From a checkpoint of a small transformer trained on Wikipedia.
Size: 8 layers, width 768, 12 heads of 64 (4 for keys and values), vocabulary 32000, 99.5M parameters.
Architecture: rotary positions, no biases in attention or MLP, untied embeddings, attention and MLP in parallel.
Training: a variant of SOAP for these matrices, 599M tokens, 4573 steps.
Each number is 200 + 20 x the weight over its row's rms, rounded and kept within 0 to 999. Layers, rows and columns count from 0. The size before them is the row's rms in percent of the matrix's.

# layer 4 MLP up, 2048x768, rms 0.0671, rows 522-540, columns 640-767
097,222,207,210,207,205,185,202,229,214,197,166,201,200,218,214,195,197,204,229,201,226,211,197,229,237,212,185,190,225,174,202,217,163,201,191,191,203,217,201,217,197,163,212,235,231,183,188,208,180,211,227,223,172,217,238,159,201,207,225,204,228,186,211,176,226,204,187,200,183,190,204,224,207,195,204,218,187,199,220,198,207,164,191,200,206,190,236,218,149,217,197,215,232,179,223,199,178,199,225,219,196,206,208,205,189,200,160,194,197,196,199,196,200,216,206,237,187,194,166,176,215,198,187,250,172,208,188,180
095,186,193,176,189,179,211,218,208,192,160,209,199,216,209,213,182,198,199,207,189,204,204,194,206,194,182,161,252,196,201,170,208,230,197,202,213,183,209,198,169,224,220,188,228,215,186,199,190,229,199,189,199,164,219,217,209,187,197,196,180,215,204,207,200,209,182,208,196,236,193,215,186,200,187,254,182,161,215,206,220,230,196,213,195,229,209,169,165,197,198,194,206,219,207,221,192,192,191,192,174,223,224,245,185,192,197,181,188,220,205,193,189,184,214,205,231,190,176,220,207,169,165,174,218,216,196,217,196
094,161,200,220,230,181,222,226,232,206,190,170,207,216,193,179,199,176,204,180,204,198,174,176,212,226,195,179,224,199,208,192,182,203,222,186,171,207,199,215,220,187,196,246,196,201,221,195,203,193,212,212,206,198,232,209,177,182,150,178,212,207,241,233,173,173,186,179,201,203,181,210,200,207,194,192,224,185,220,180,197,203,211,200,195,188,232,171,206,195,195,200,170,251,184,179,189,194,210,149,199,208,185,172,203,171,183,231,221,185,194,190,159,215,186,178,231,210,228,199,191,202,208,223,208,170,217,182,165
092,163,180,184,235,171,200,211,205,214,209,172,199,232,218,183,185,202,248,208,235,207,207,213,215,176,201,192,234,162,187,180,204,207,208,239,214,194,178,220,200,173,185,195,227,186,178,184,198,229,220,200,187,204,200,195,167,253,222,207,252,197,165,206,176,215,189,219,190,194,192,190,209,193,182,191,193,207,192,219,144,165,226,183,197,191,195,193,169,187,172,216,212,192,203,204,185,210,177,194,205,159,238,196,201,206,210,228,197,194,206,196,173,182,185,201,215,212,206,167,179,222,194,240,208,190,199,218,212
098,217,207,265,213,175,230,222,236,224,218,192,239,229,178,216,201,262,235,212,199,183,187,180,195,175,190,194,189,184,208,206,227,197,208,189,185,204,213,195,188,235,205,256,168,209,197,189,201,219,198,195,192,229,219,231,205,195,200,217,222,186,188,194,197,170,178,233,169,216,198,231,203,231,204,207,203,204,212,193,231,177,208,194,173,192,196,223,205,173,183,203,229,206,214,203,178,206,218,206,179,191,203,210,175,211,233,203,225,215,191,211,214,175,206,220,202,243,204,177,242,171,192,198,197,208,212,203,172
100,181,196,167,191,193,197,157,163,195,192,211,213,220,174,220,207,199,215,181,182,194,205,178,180,180,177,217,210,188,228,209,173,188,205,174,205,205,180,188,223,178,221,241,199,173,218,206,188,196,202,193,162,192,199,232,210,220,208,186,234,157,225,183,173,223,208,218,193,232,191,194,199,218,202,193,230,216,219,200,179,194,175,214,231,209,160,192,197,217,192,211,203,135,238,215,194,190,216,205,227,190,198,228,174,200,226,161,220,208,199,198,217,213,162,195,229,193,212,177,201,181,166,185,193,213,214,192,204
109,187,174,188,198,222,227,202,204,178,206,172,179,179,199,202,183,217,202,222,186,209,228,209,216,212,238,195,229,178,167,185,220,182,196,203,210,206,199,250,169,180,207,216,185,184,188,167,233,215,213,174,202,183,249,205,208,183,227,194,182,201,214,180,210,185,167,225,201,196,181,154,159,201,181,221,177,202,254,225,230,198,165,220,188,192,191,208,207,219,196,214,214,187,167,188,214,198,219,176,201,200,189,180,218,182,160,205,199,186,225,223,178,212,216,192,217,206,192,196,246,231,237,207,240,206,182,196,225
101,174,236,231,206,256,194,204,200,196,182,228,182,184,222,233,228,198,186,193,212,213,196,175,198,193,220,210,195,188,218,205,219,197,179,251,186,200,195,169,193,215,207,185,195,192,173,186,220,186,174,216,210,197,194,183,231,232,193,175,199,172,196,220,222,211,171,180,173,186,233,203,145,208,190,165,176,182,185,199,200,171,210,236,217,219,181,159,225,226,221,166,188,169,164,157,203,213,220,199,177,188,207,236,191,193,235,221,209,187,190,164,228,185,166,174,188,173,194,213,201,207,201,194,173,204,210,201,180
092,181,180,203,208,207,195,217,190,214,182,171,212,206,167,152,174,191,226,172,200,164,209,227,197,195,211,228,216,207,186,186,213,182,195,203,203,195,230,172,237,196,195,242,239,202,221,197,176,221,198,187,202,193,182,221,175,221,181,186,167,205,232,220,195,177,225,203,207,197,208,213,189,211,201,166,168,190,169,203,222,182,219,195,143,174,209,201,224,218,216,195,200,201,235,217,197,180,205,154,248,192,195,180,188,200,212,178,207,252,202,225,199,199,213,188,208,200,229,213,169,205,215,217,150,184,196,221,226
099,198,216,209,202,167,204,186,183,180,216,203,234,178,206,179,208,171,187,231,208,185,182,175,209,204,194,186,216,201,193,198,179,195,200,174,181,248,182,220,202,171,183,223,209,183,213,172,220,198,186,188,213,210,173,172,194,178,168,214,200,206,171,210,189,172,191,193,185,251,224,206,188,216,220,185,205,177,195,202,183,189,237,193,156,175,218,226,182,201,238,213,201,175,206,220,203,193,222,192,193,201,215,215,210,206,193,149,185,203,178,183,201,206,212,189,181,204,202,208,196,163,232,207,182,191,221,213,210
102,230,188,209,178,205,211,180,220,210,197,190,204,202,185,184,212,222,213,227,179,225,193,237,189,181,190,212,222,226,181,230,185,218,202,228,196,186,210,202,189,243,205,203,210,201,224,221,164,211,190,168,215,195,135,197,205,187,224,230,216,198,181,214,233,233,220,193,217,191,188,201,216,195,200,202,219,240,191,208,215,176,198,178,190,184,209,177,211,198,208,206,219,215,162,161,197,204,224,181,210,215,191,234,196,210,202,212,204,167,203,186,172,191,168,184,168,161,211,214,199,203,185,231,190,213,224,208,185
096,210,210,210,192,203,156,210,218,239,238,171,187,216,170,182,237,188,171,203,173,222,200,176,194,205,210,197,185,255,200,187,204,179,178,221,209,194,209,187,203,207,175,181,222,169,227,217,213,197,171,197,220,185,197,197,172,200,212,164,232,197,150,179,198,202,196,185,197,222,206,203,208,203,217,194,212,190,209,175,192,227,197,196,191,206,177,192,222,200,206,210,205,195,236,186,212,217,197,195,208,197,214,196,202,182,179,216,224,193,194,191,207,216,219,211,178,208,245,211,210,214,194,198,207,215,186,181,180
098,203,191,190,221,174,192,183,209,197,199,195,165,247,208,181,209,197,163,216,156,168,216,196,203,187,211,220,176,207,194,214,188,227,191,222,218,192,230,203,190,200,223,192,191,214,179,197,184,235,189,211,205,174,175,217,249,181,203,205,196,211,192,192,225,204,199,205,171,185,188,191,200,164,216,217,237,210,188,194,219,200,184,208,186,190,175,210,199,194,164,200,180,208,180,233,213,197,206,188,222,193,240,199,202,195,242,180,183,199,201,210,201,203,182,219,200,203,205,222,234,226,215,164,236,216,189,193,210
104,173,185,209,202,191,215,227,210,183,206,180,225,222,196,241,174,179,200,183,185,205,214,193,222,194,224,194,188,177,166,223,235,209,219,192,187,195,187,194,202,170,169,223,184,180,198,194,178,179,175,203,182,185,174,209,191,188,185,233,177,182,202,209,194,178,198,223,178,203,206,190,184,225,212,172,175,199,197,214,220,195,191,176,197,186,182,214,174,191,230,209,170,195,194,198,175,186,202,207,224,219,194,236,175,189,196,205,195,206,195,187,224,202,193,231,203,202,183,191,214,180,203,182,190,181,211,239,211
096,215,180,178,193,225,188,204,165,205,177,179,203,197,204,170,210,237,193,191,203,209,200,202,178,212,206,218,222,175,189,198,209,200,178,220,205,180,203,214,198,182,182,219,201,218,153,176,165,184,208,230,199,194,162,206,229,191,169,223,207,213,186,187,194,180,182,196,188,196,212,178,193,199,202,184,221,217,172,206,198,181,172,180,231,217,213,198,185,179,196,191,170,215,205,185,185,190,210,185,149,200,188,194,195,210,214,188,182,207,218,187,196,226,206,182,200,239,223,162,204,198,208,212,237,184,218,195,188
102,200,164,230,216,185,197,164,211,195,185,217,210,185,190,179,206,211,194,194,220,169,196,170,202,211,171,196,212,199,202,181,189,181,189,202,177,223,196,171,234,215,195,230,228,185,201,201,200,229,220,207,197,177,182,198,213,197,191,186,180,205,196,184,170,190,195,192,196,188,165,166,219,217,193,213,223,174,192,189,201,177,176,198,189,195,191,184,191,161,199,165,219,164,205,206,190,208,210,221,198,192,175,212,238,177,221,192,252,169,220,193,219,174,195,235,210,251,205,224,204,177,209,184,200,185,215,200,207
107,183,194,252,167,202,155,184,236,204,188,192,196,240,240,198,199,205,212,207,222,198,180,184,186,218,197,176,195,217,178,219,220,196,200,176,252,192,165,153,189,183,216,211,207,209,208,197,217,225,246,205,199,193,185,191,224,237,192,172,189,197,198,209,208,214,225,216,234,236,199,204,204,195,183,186,178,205,210,219,203,224,244,231,159,220,176,239,208,188,180,181,212,181,198,211,219,221,213,180,196,205,182,179,189,191,225,183,193,221,197,217,161,156,217,218,174,200,180,209,199,187,221,176,177,200,199,214,203
102,159,252,198,156,198,183,206,222,201,196,230,233,207,195,192,204,188,217,205,194,196,186,185,236,215,206,225,180,189,225,225,196,189,186,203,227,188,187,230,200,221,236,186,210,245,178,184,216,198,201,212,216,207,201,186,197,184,211,192,226,154,177,210,215,194,203,177,213,208,205,216,215,199,213,240,209,231,208,181,228,208,216,232,207,204,186,205,222,207,172,197,172,193,197,210,221,181,202,210,186,240,129,237,209,219,163,182,184,202,173,168,188,205,223,191,224,187,171,179,204,224,167,186,211,183,178,210,172
096,210,175,158,211,200,224,192,214,198,237,216,177,197,233,206,224,221,220,198,207,185,176,221,184,208,183,160,201,241,219,193,200,243,190,181,184,211,254,208,235,226,183,180,215,202,215,172,184,213,221,219,207,227,177,209,179,187,194,199,180,202,186,200,199,197,233,181,227,211,179,235,193,192,186,159,208,214,209,202,183,219,235,199,198,214,221,187,212,198,185,167,199,192,222,140,211,202,196,240,195,224,206,211,186,204,191,185,208,197,189,216,174,231,231,185,173,239,218,213,182,213,210,194,197,182,215,193,185
# layer 4 MLP down (transposed), 2048x768, rms 0.0631, rows 522-539, columns 640-767
097,160,187,172,228,189,219,227,221,163,176,202,244,214,224,163,197,202,234,201,191,173,198,199,182,179,239,167,184,191,170,213,170,195,152,210,208,201,191,164,181,190,207,198,208,210,226,216,181,233,208,193,200,204,213,215,180,208,202,165,206,219,209,245,242,214,217,173,193,180,217,201,241,206,211,172,229,181,204,206,224,208,182,199,216,203,189,226,206,186,212,196,205,184,217,174,191,198,175,189,186,232,190,212,175,214,232,165,220,182,200,194,177,181,196,230,220,227,217,207,214,217,206,179,205,203,187,194,206
105,190,215,197,218,180,188,184,251,205,226,179,186,217,217,204,205,198,183,182,228,174,225,199,200,213,202,232,188,202,196,199,210,204,194,203,214,221,161,171,219,182,220,189,224,184,219,225,187,187,161,212,187,191,201,212,199,224,189,152,167,236,188,195,187,251,198,207,166,175,160,213,203,198,180,248,200,170,191,205,190,197,197,199,170,207,198,186,199,186,225,235,208,198,173,191,209,202,198,189,215,219,222,180,167,173,219,218,176,212,201,231,204,213,205,192,240,192,187,177,210,218,228,231,213,173,185,199,180
100,197,206,170,197,211,233,197,212,176,177,218,170,175,234,176,208,186,211,162,210,165,197,179,231,190,171,225,194,195,204,213,193,201,201,207,215,199,200,212,181,185,203,157,195,211,175,209,196,179,185,234,226,183,192,210,189,202,168,217,195,187,209,184,173,192,203,168,215,249,215,198,225,192,235,192,192,199,233,229,188,210,207,207,182,197,194,198,219,201,208,204,219,214,240,208,204,222,192,215,197,185,181,181,202,165,269,199,157,230,171,190,205,169,181,206,218,187,201,218,233,218,204,201,213,186,195,191,193
097,211,172,239,191,194,196,194,195,188,199,220,224,230,212,210,192,194,223,186,187,203,193,195,206,182,216,187,230,185,191,216,209,207,220,201,198,204,219,221,175,240,208,216,200,218,199,230,211,159,212,226,159,218,200,203,221,174,194,197,209,199,222,205,146,185,197,207,209,195,230,165,187,179,200,241,160,236,235,212,187,195,215,205,187,200,181,190,216,198,214,188,217,211,191,207,165,183,252,209,158,232,194,175,179,211,194,253,195,186,206,181,215,192,183,176,202,188,191,214,206,202,190,217,190,192,189,187,197
104,202,215,207,190,217,209,182,219,188,194,187,202,216,172,211,179,206,220,226,230,211,212,177,172,195,213,143,195,198,195,219,204,218,193,216,206,212,198,204,196,218,186,200,192,196,206,224,182,220,228,199,199,197,210,172,191,217,215,216,211,207,169,190,166,196,191,200,212,198,204,170,213,235,178,217,224,187,240,181,217,175,190,223,198,194,184,213,165,187,197,194,199,216,174,206,191,189,210,217,138,200,201,230,189,187,178,199,210,214,213,215,184,191,199,215,246,217,209,202,176,179,228,201,201,182,223,226,256
103,214,216,192,202,206,194,155,213,223,207,198,232,162,195,173,234,205,207,197,217,195,195,221,241,208,175,218,184,212,156,218,190,213,192,195,187,208,204,170,194,205,195,191,155,197,204,201,169,201,185,238,178,237,208,187,201,219,209,168,186,207,196,233,209,233,165,209,173,179,199,180,193,192,200,223,230,212,239,241,180,217,204,194,166,190,168,205,207,193,206,210,223,207,227,183,200,200,186,210,235,211,174,200,188,241,182,182,211,174,198,263,189,192,201,209,154,194,192,220,207,177,213,185,217,195,216,188,207
106,218,186,200,196,235,215,222,239,151,223,196,212,218,210,213,195,184,198,204,206,209,218,193,185,187,219,188,221,182,205,178,169,179,215,203,197,177,210,221,221,226,230,256,199,198,185,193,209,189,247,207,224,178,213,188,214,199,214,200,220,184,180,196,222,224,222,185,204,208,197,201,211,196,186,193,197,190,174,170,221,223,213,226,189,193,197,193,221,185,213,203,191,166,166,186,188,222,199,208,204,214,178,200,212,241,194,184,187,189,197,198,211,190,246,193,173,223,220,205,191,231,245,229,222,189,202,210,165
104,223,204,240,218,235,224,198,195,194,207,189,223,222,236,226,214,239,196,230,200,210,219,180,190,190,195,224,218,196,231,208,188,193,216,165,229,219,213,224,183,210,197,193,210,224,213,189,189,204,192,186,171,205,191,201,186,174,184,196,187,197,193,200,193,192,186,170,189,186,200,185,181,168,200,172,189,160,171,201,177,191,187,220,191,204,150,205,175,213,195,181,214,208,170,221,160,187,214,169,179,167,195,230,187,180,196,232,206,210,215,205,212,226,183,212,190,170,186,217,211,223,222,204,175,207,202,212,152
095,191,180,178,178,201,201,207,184,173,203,200,190,213,179,209,178,198,151,223,208,215,220,223,200,192,217,189,213,176,176,226,210,207,188,183,216,201,193,259,183,219,213,252,179,186,204,234,205,194,219,221,191,208,172,205,209,202,188,219,208,196,223,169,194,185,210,242,195,194,186,177,169,217,233,191,204,178,202,195,186,199,221,195,163,208,228,225,226,192,182,194,172,215,209,196,181,213,189,206,165,200,200,173,198,233,232,200,196,241,254,219,260,190,220,203,204,173,180,198,195,213,215,245,218,201,198,210,177
093,163,234,155,198,223,188,191,214,201,201,203,169,147,203,219,191,175,197,190,181,208,266,137,179,216,195,203,161,217,175,190,204,183,232,206,196,186,197,203,184,204,196,194,208,184,196,187,201,213,182,178,190,238,189,189,218,208,197,210,183,204,226,196,208,205,177,205,232,214,184,229,209,212,162,186,216,225,181,200,172,206,215,217,193,206,173,189,225,207,185,186,194,151,224,162,215,226,193,239,223,198,172,203,224,218,211,196,193,213,199,226,215,163,225,166,191,175,198,190,188,191,175,172,169,202,189,187,221
097,223,199,171,210,228,214,232,223,209,190,196,207,196,166,162,184,200,158,255,214,225,218,210,202,179,197,191,193,226,187,167,191,207,186,198,232,247,211,189,211,253,206,214,202,218,200,207,188,193,185,192,221,159,183,192,165,225,193,183,164,174,202,211,200,169,179,219,177,213,170,191,212,202,202,225,198,237,189,198,186,177,208,215,189,186,192,215,219,205,217,206,199,227,230,230,205,203,196,185,196,206,182,210,207,167,191,184,186,243,198,208,187,182,223,207,200,214,192,182,192,179,217,192,193,180,173,165,239
097,186,213,200,242,212,184,183,169,237,180,172,184,195,198,201,182,186,209,236,138,200,224,203,246,217,156,197,177,189,216,239,205,192,180,208,233,215,223,195,159,192,187,228,204,211,201,184,196,211,183,210,192,193,205,180,185,202,186,184,166,155,184,205,198,197,204,224,224,214,163,214,237,220,197,185,198,186,214,216,172,183,236,243,184,225,207,218,186,241,207,174,179,192,210,217,189,179,160,203,189,192,171,199,244,204,227,206,211,195,215,208,179,193,167,226,195,221,201,225,212,231,182,212,172,169,185,187,188
096,192,248,210,196,205,222,202,195,150,193,225,177,189,164,193,181,173,202,212,182,211,255,222,171,204,152,196,232,222,190,186,239,190,191,247,188,174,190,194,218,254,207,206,180,221,202,213,202,177,227,201,195,228,199,210,230,176,162,194,178,186,167,199,197,174,203,178,225,253,214,163,203,217,198,202,227,195,215,187,205,196,200,179,204,183,179,187,220,218,178,248,212,209,176,193,179,219,184,196,210,197,219,205,194,169,174,176,232,206,191,195,207,217,175,183,198,222,195,225,202,200,206,221,229,211,205,221,210
103,211,204,247,207,180,208,193,170,205,195,180,182,207,177,178,164,206,226,184,194,212,206,201,203,208,199,192,172,185,200,204,198,182,226,215,182,175,210,197,197,193,219,179,217,173,208,151,192,218,203,197,211,244,208,189,216,187,200,208,241,205,216,201,184,196,179,218,210,210,190,199,216,199,186,190,209,230,187,171,195,217,200,197,208,206,254,223,188,194,210,222,184,225,189,148,214,220,221,197,201,213,189,185,224,173,249,221,181,176,185,189,201,207,209,163,176,142,194,168,175,183,205,204,196,177,232,188,184
096,221,170,223,220,203,210,195,202,191,189,199,217,186,175,188,214,168,226,218,165,190,173,202,210,228,175,193,188,219,195,200,197,211,171,227,206,188,166,198,213,199,160,193,181,227,197,188,186,188,194,196,182,218,184,225,228,179,163,209,186,209,184,221,208,171,184,204,216,188,228,241,193,171,197,198,209,175,172,233,183,199,185,174,224,211,227,181,208,221,214,213,203,212,192,219,183,191,224,197,198,195,195,234,225,188,201,162,199,188,190,210,223,218,199,210,199,193,238,169,195,241,191,194,206,187,190,189,166
103,251,206,171,208,198,165,195,173,184,202,176,194,199,181,199,221,212,211,174,220,204,203,230,202,161,199,174,237,223,230,199,200,180,203,203,188,231,234,204,190,215,248,216,164,199,220,204,168,210,184,200,199,222,162,207,169,216,198,221,221,193,167,179,148,240,222,221,202,188,198,207,209,204,175,246,207,191,192,179,229,217,205,206,232,167,197,180,194,205,206,186,198,197,176,216,203,190,155,196,185,186,225,193,197,193,222,199,176,169,219,207,230,222,160,151,224,157,215,157,209,213,198,195,175,210,180,192,183
098,194,217,217,176,207,178,213,216,185,193,192,167,176,219,243,192,183,212,238,162,208,183,191,205,162,230,195,183,213,202,185,208,225,182,155,200,198,209,209,207,202,192,157,239,208,167,249,194,205,169,191,202,197,199,236,194,203,175,192,182,159,193,219,204,181,225,246,181,172,197,202,172,155,187,222,178,179,194,189,192,218,231,212,203,189,199,165,206,209,194,214,206,213,204,183,194,206,162,226,197,209,208,204,176,174,187,223,191,214,223,215,182,162,229,220,213,193,201,203,196,179,178,194,230,198,197,190,188
105,162,221,210,205,228,158,229,189,195,202,215,207,212,198,202,172,188,210,225,170,205,186,203,220,203,214,184,184,191,189,185,191,208,181,204,183,188,194,191,228,203,213,223,212,194,181,188,215,210,225,250,232,231,229,215,222,204,195,224,209,186,204,210,233,199,179,218,187,179,221,206,221,174,165,168,216,178,200,214,190,202,204,200,180,205,163,188,205,216,189,202,179,181,231,216,198,217,189,185,197,214,234,212,208,208,219,197,199,206,182,192,214,207,240,227,254,192,213,199,211,183,215,209,204,194,182,233,210
# layer 4 MLP gate, 2048x768, rms 0.0662, rows 523-540, columns 640-767
095,210,212,245,219,212,185,195,203,191,185,193,223,188,186,187,187,197,176,241,207,183,190,203,220,208,174,234,151,194,204,208,211,225,208,178,177,232,192,185,211,194,173,214,206,215,208,238,177,182,197,221,241,217,233,191,207,197,226,217,216,150,193,195,185,247,208,197,207,185,188,201,206,179,201,191,210,203,196,187,204,196,228,198,199,182,194,189,237,182,189,180,207,218,225,225,216,221,194,213,224,147,192,201,209,200,191,183,215,204,200,192,215,208,195,220,188,221,217,158,196,244,189,209,223,226,204,182,211
098,219,147,184,204,207,218,199,216,205,194,230,199,229,205,182,217,195,180,192,229,178,179,201,177,211,180,192,186,217,181,178,158,186,161,218,244,171,199,175,205,200,243,197,212,177,208,204,154,190,169,213,190,229,197,197,178,204,188,213,186,221,212,156,194,189,192,199,182,185,213,213,183,197,198,205,212,184,208,208,186,187,174,195,176,244,179,181,168,228,193,205,219,203,188,166,193,225,192,184,219,218,205,161,178,197,195,208,200,174,201,192,227,156,219,213,214,214,202,184,184,193,213,196,232,176,184,229,196
091,186,173,193,211,208,180,201,197,204,183,186,207,194,184,160,209,195,200,216,218,208,199,197,173,253,187,177,202,206,222,173,233,198,197,190,196,210,196,169,171,189,221,204,218,233,254,192,237,158,219,168,191,182,232,212,226,202,232,252,216,212,191,192,203,194,206,186,169,176,210,203,191,198,194,227,186,206,197,217,199,213,176,205,194,187,216,182,160,199,222,209,198,197,207,192,204,229,217,197,181,180,174,200,222,211,200,165,209,180,210,202,183,176,203,187,195,200,206,172,252,232,238,198,187,232,202,190,177
091,220,222,190,188,173,195,222,179,204,189,183,212,234,217,246,218,178,211,194,208,215,205,208,220,188,189,220,160,181,182,184,184,215,181,193,217,186,190,142,211,233,188,187,200,231,191,190,193,213,215,200,202,167,202,223,180,186,183,223,198,193,178,201,190,182,201,203,205,194,206,203,199,187,195,185,213,156,213,195,203,201,211,211,174,228,220,222,224,193,215,175,202,217,221,219,217,180,214,186,202,178,213,244,198,214,232,207,248,160,184,194,179,162,151,194,159,200,210,203,183,206,212,191,189,214,221,190,194
105,183,175,205,218,210,167,202,219,205,209,167,189,202,210,227,177,170,180,181,215,182,195,196,197,176,198,186,184,214,198,173,215,199,221,195,276,183,215,206,194,201,211,171,193,186,148,204,217,188,186,173,201,203,200,203,190,198,202,198,186,184,193,209,206,208,215,166,206,191,164,197,192,193,198,207,176,174,180,218,183,187,237,201,161,200,206,160,221,190,191,204,193,211,191,197,187,184,180,177,208,186,226,198,190,205,176,224,187,201,199,210,228,154,204,204,239,207,194,180,204,202,208,210,252,195,188,193,185
108,180,198,211,214,196,207,183,190,195,198,189,226,175,152,225,198,182,201,212,177,180,177,174,223,189,183,189,216,201,182,216,196,184,214,179,205,184,243,217,179,187,191,225,201,214,165,226,175,193,176,221,198,199,208,229,171,173,187,195,210,208,170,210,218,217,207,140,196,193,194,213,200,170,176,201,201,216,201,201,184,225,201,202,236,200,172,162,191,161,226,206,165,186,201,172,155,199,203,204,155,197,235,197,213,191,200,212,246,191,190,195,176,202,167,185,197,219,245,169,220,176,196,203,204,180,229,190,186
113,193,185,216,200,204,196,195,189,185,192,208,176,225,196,208,211,187,210,205,226,203,182,145,182,187,213,221,196,181,177,185,204,182,190,181,214,167,217,171,196,176,178,199,200,220,165,176,187,230,162,208,230,190,209,183,191,161,168,175,194,209,207,209,211,199,182,156,159,169,199,215,200,203,203,169,177,213,185,188,178,190,238,246,195,212,171,161,216,188,213,177,215,197,163,220,215,203,188,238,221,204,199,213,251,192,206,190,195,175,213,214,209,193,176,159,184,195,189,161,191,197,200,173,203,189,209,207,179
092,227,208,206,220,208,247,197,191,227,201,219,212,215,205,176,211,214,217,209,212,182,182,229,220,187,167,209,194,221,206,206,173,207,247,211,205,167,238,181,216,204,170,172,241,184,223,173,228,212,194,205,209,243,184,214,230,209,191,173,208,217,178,184,188,189,215,168,201,210,190,192,226,201,212,197,191,200,203,226,201,229,213,183,263,203,176,155,180,181,196,203,174,210,178,161,199,218,211,206,168,198,256,212,213,189,198,210,213,195,203,187,218,185,223,186,206,231,201,187,173,162,227,219,237,199,214,230,192
095,221,210,192,207,170,209,218,234,215,189,212,191,209,218,179,196,197,210,192,191,204,184,188,227,214,217,187,206,203,198,236,206,226,172,185,227,198,178,195,202,250,225,208,185,195,218,216,170,173,131,203,201,210,211,212,207,208,211,207,208,205,192,174,217,205,213,228,189,207,203,160,189,186,204,177,203,210,188,219,209,207,225,236,176,177,218,194,170,255,213,206,165,187,198,206,199,204,210,165,224,237,213,215,174,193,210,141,195,209,202,211,169,226,172,201,211,172,234,160,191,181,229,173,193,215,211,185,182
100,214,193,211,197,187,215,209,229,206,218,204,166,211,200,181,160,150,237,191,223,220,187,170,203,193,225,166,181,170,210,212,196,182,173,197,205,241,190,170,208,216,159,208,167,167,236,202,211,174,237,195,204,219,204,204,244,166,178,160,206,202,198,212,226,208,225,224,157,184,190,189,216,197,198,243,203,196,211,200,197,203,193,196,179,186,183,226,183,165,215,194,242,222,168,215,175,197,230,216,215,235,241,211,179,196,206,197,191,210,190,201,209,209,234,170,203,212,181,173,199,213,239,168,199,245,212,235,222
098,174,198,197,173,224,207,207,184,156,183,201,198,172,201,194,164,183,178,217,204,210,237,200,223,247,202,186,239,201,175,198,202,186,259,210,218,184,217,244,181,191,213,203,195,186,210,234,184,224,186,184,188,220,184,207,209,223,206,214,220,183,210,188,208,186,209,182,216,215,192,213,193,210,158,183,206,195,173,176,190,198,194,195,201,229,214,196,193,213,241,169,196,191,156,202,182,175,182,193,215,225,239,189,200,196,208,176,167,205,215,180,193,204,174,212,194,214,153,228,215,189,198,168,163,129,213,206,184
104,231,197,209,176,200,211,175,207,180,267,219,197,181,205,217,187,182,201,208,181,184,166,190,212,190,218,208,217,172,212,200,205,185,198,180,225,163,206,189,221,212,198,192,200,222,200,185,162,169,192,192,197,185,203,218,200,212,191,223,209,189,232,209,178,240,245,250,193,221,187,206,218,208,213,198,214,193,211,202,210,194,186,183,213,208,229,177,235,185,197,224,224,180,198,224,181,197,202,219,216,211,168,240,194,220,233,209,202,222,190,184,152,207,202,194,196,209,223,186,183,226,177,178,180,200,199,250,201
100,165,214,236,224,161,186,186,190,191,179,183,186,213,213,199,231,177,205,222,192,231,161,214,182,209,217,213,223,221,165,179,141,174,202,215,181,209,186,203,185,189,211,224,210,219,206,179,198,214,201,170,201,186,235,200,217,225,194,194,211,209,167,194,180,227,197,174,203,212,233,181,207,196,207,230,195,204,171,211,178,178,215,196,244,220,201,167,183,196,196,191,188,224,161,207,197,206,188,180,208,180,206,170,178,217,188,214,222,218,206,196,181,231,210,183,200,215,193,192,233,172,188,226,211,185,232,182,216
095,193,204,202,260,232,186,196,213,227,213,200,178,210,193,192,199,172,209,187,207,214,206,194,201,196,183,176,188,191,228,203,211,185,200,159,197,172,205,209,184,200,204,145,187,186,203,185,211,236,178,236,196,195,190,210,220,202,195,175,196,200,160,248,188,180,218,221,226,184,192,191,186,220,182,176,198,184,179,204,175,170,191,197,210,186,207,210,180,218,216,200,201,211,205,199,180,174,172,162,175,139,211,151,220,188,163,196,205,220,202,182,187,205,223,200,210,213,173,195,193,208,195,196,199,181,203,231,199
102,233,218,147,161,179,218,176,221,208,159,176,227,194,215,175,138,211,198,177,219,214,173,206,219,188,244,205,236,218,170,172,187,237,195,195,199,198,204,229,217,208,205,240,180,173,175,202,165,187,240,211,174,217,206,226,172,238,220,188,218,224,218,196,199,221,175,195,210,194,219,161,239,217,185,204,174,211,188,204,192,198,175,213,193,178,175,186,170,169,226,206,215,185,246,188,195,217,188,230,219,175,209,203,204,212,172,225,188,175,180,188,234,203,182,199,193,178,220,167,193,210,187,222,170,184,214,190,185
105,198,186,197,245,214,210,215,189,202,189,194,207,205,217,208,223,175,207,219,172,212,223,186,161,186,223,233,217,176,172,141,213,179,208,190,229,222,205,198,165,222,223,237,198,163,222,203,214,217,180,188,210,180,230,210,175,215,196,191,227,198,191,202,248,182,211,196,206,187,196,227,225,184,197,199,198,213,205,188,192,190,193,238,197,173,192,175,201,208,190,224,224,219,172,183,221,247,212,158,236,184,219,203,216,177,204,177,172,200,159,197,198,187,194,205,227,201,179,231,184,233,204,200,215,191,213,237,212
097,232,199,216,178,209,189,216,220,169,200,199,188,187,214,214,241,217,200,216,198,219,173,234,223,206,212,213,229,241,204,211,206,211,198,201,188,216,200,195,182,208,235,163,198,182,212,194,194,197,188,190,172,187,189,194,163,202,219,179,220,196,191,183,176,197,201,170,190,235,217,184,201,215,193,176,230,187,219,180,198,217,233,205,226,159,193,199,206,187,184,204,195,210,193,198,224,176,205,208,217,223,201,184,174,183,150,232,246,172,238,239,190,146,184,154,188,187,179,193,200,199,203,185,207,224,195,212,201
096,159,183,187,186,171,217,204,208,207,175,200,199,202,206,199,159,191,185,192,222,215,200,177,223,219,173,223,220,204,196,214,184,180,215,197,228,189,217,207,192,218,217,180,210,206,208,164,177,211,206,222,231,173,208,205,216,147,228,180,190,174,223,179,197,191,206,216,201,182,192,177,192,183,203,199,184,203,238,221,190,213,188,188,239,184,204,158,198,215,238,187,203,195,201,202,237,200,142,209,204,191,217,197,226,149,164,234,198,214,209,186,158,195,208,179,215,240,210,181,175,207,186,176,181,237,204,226,208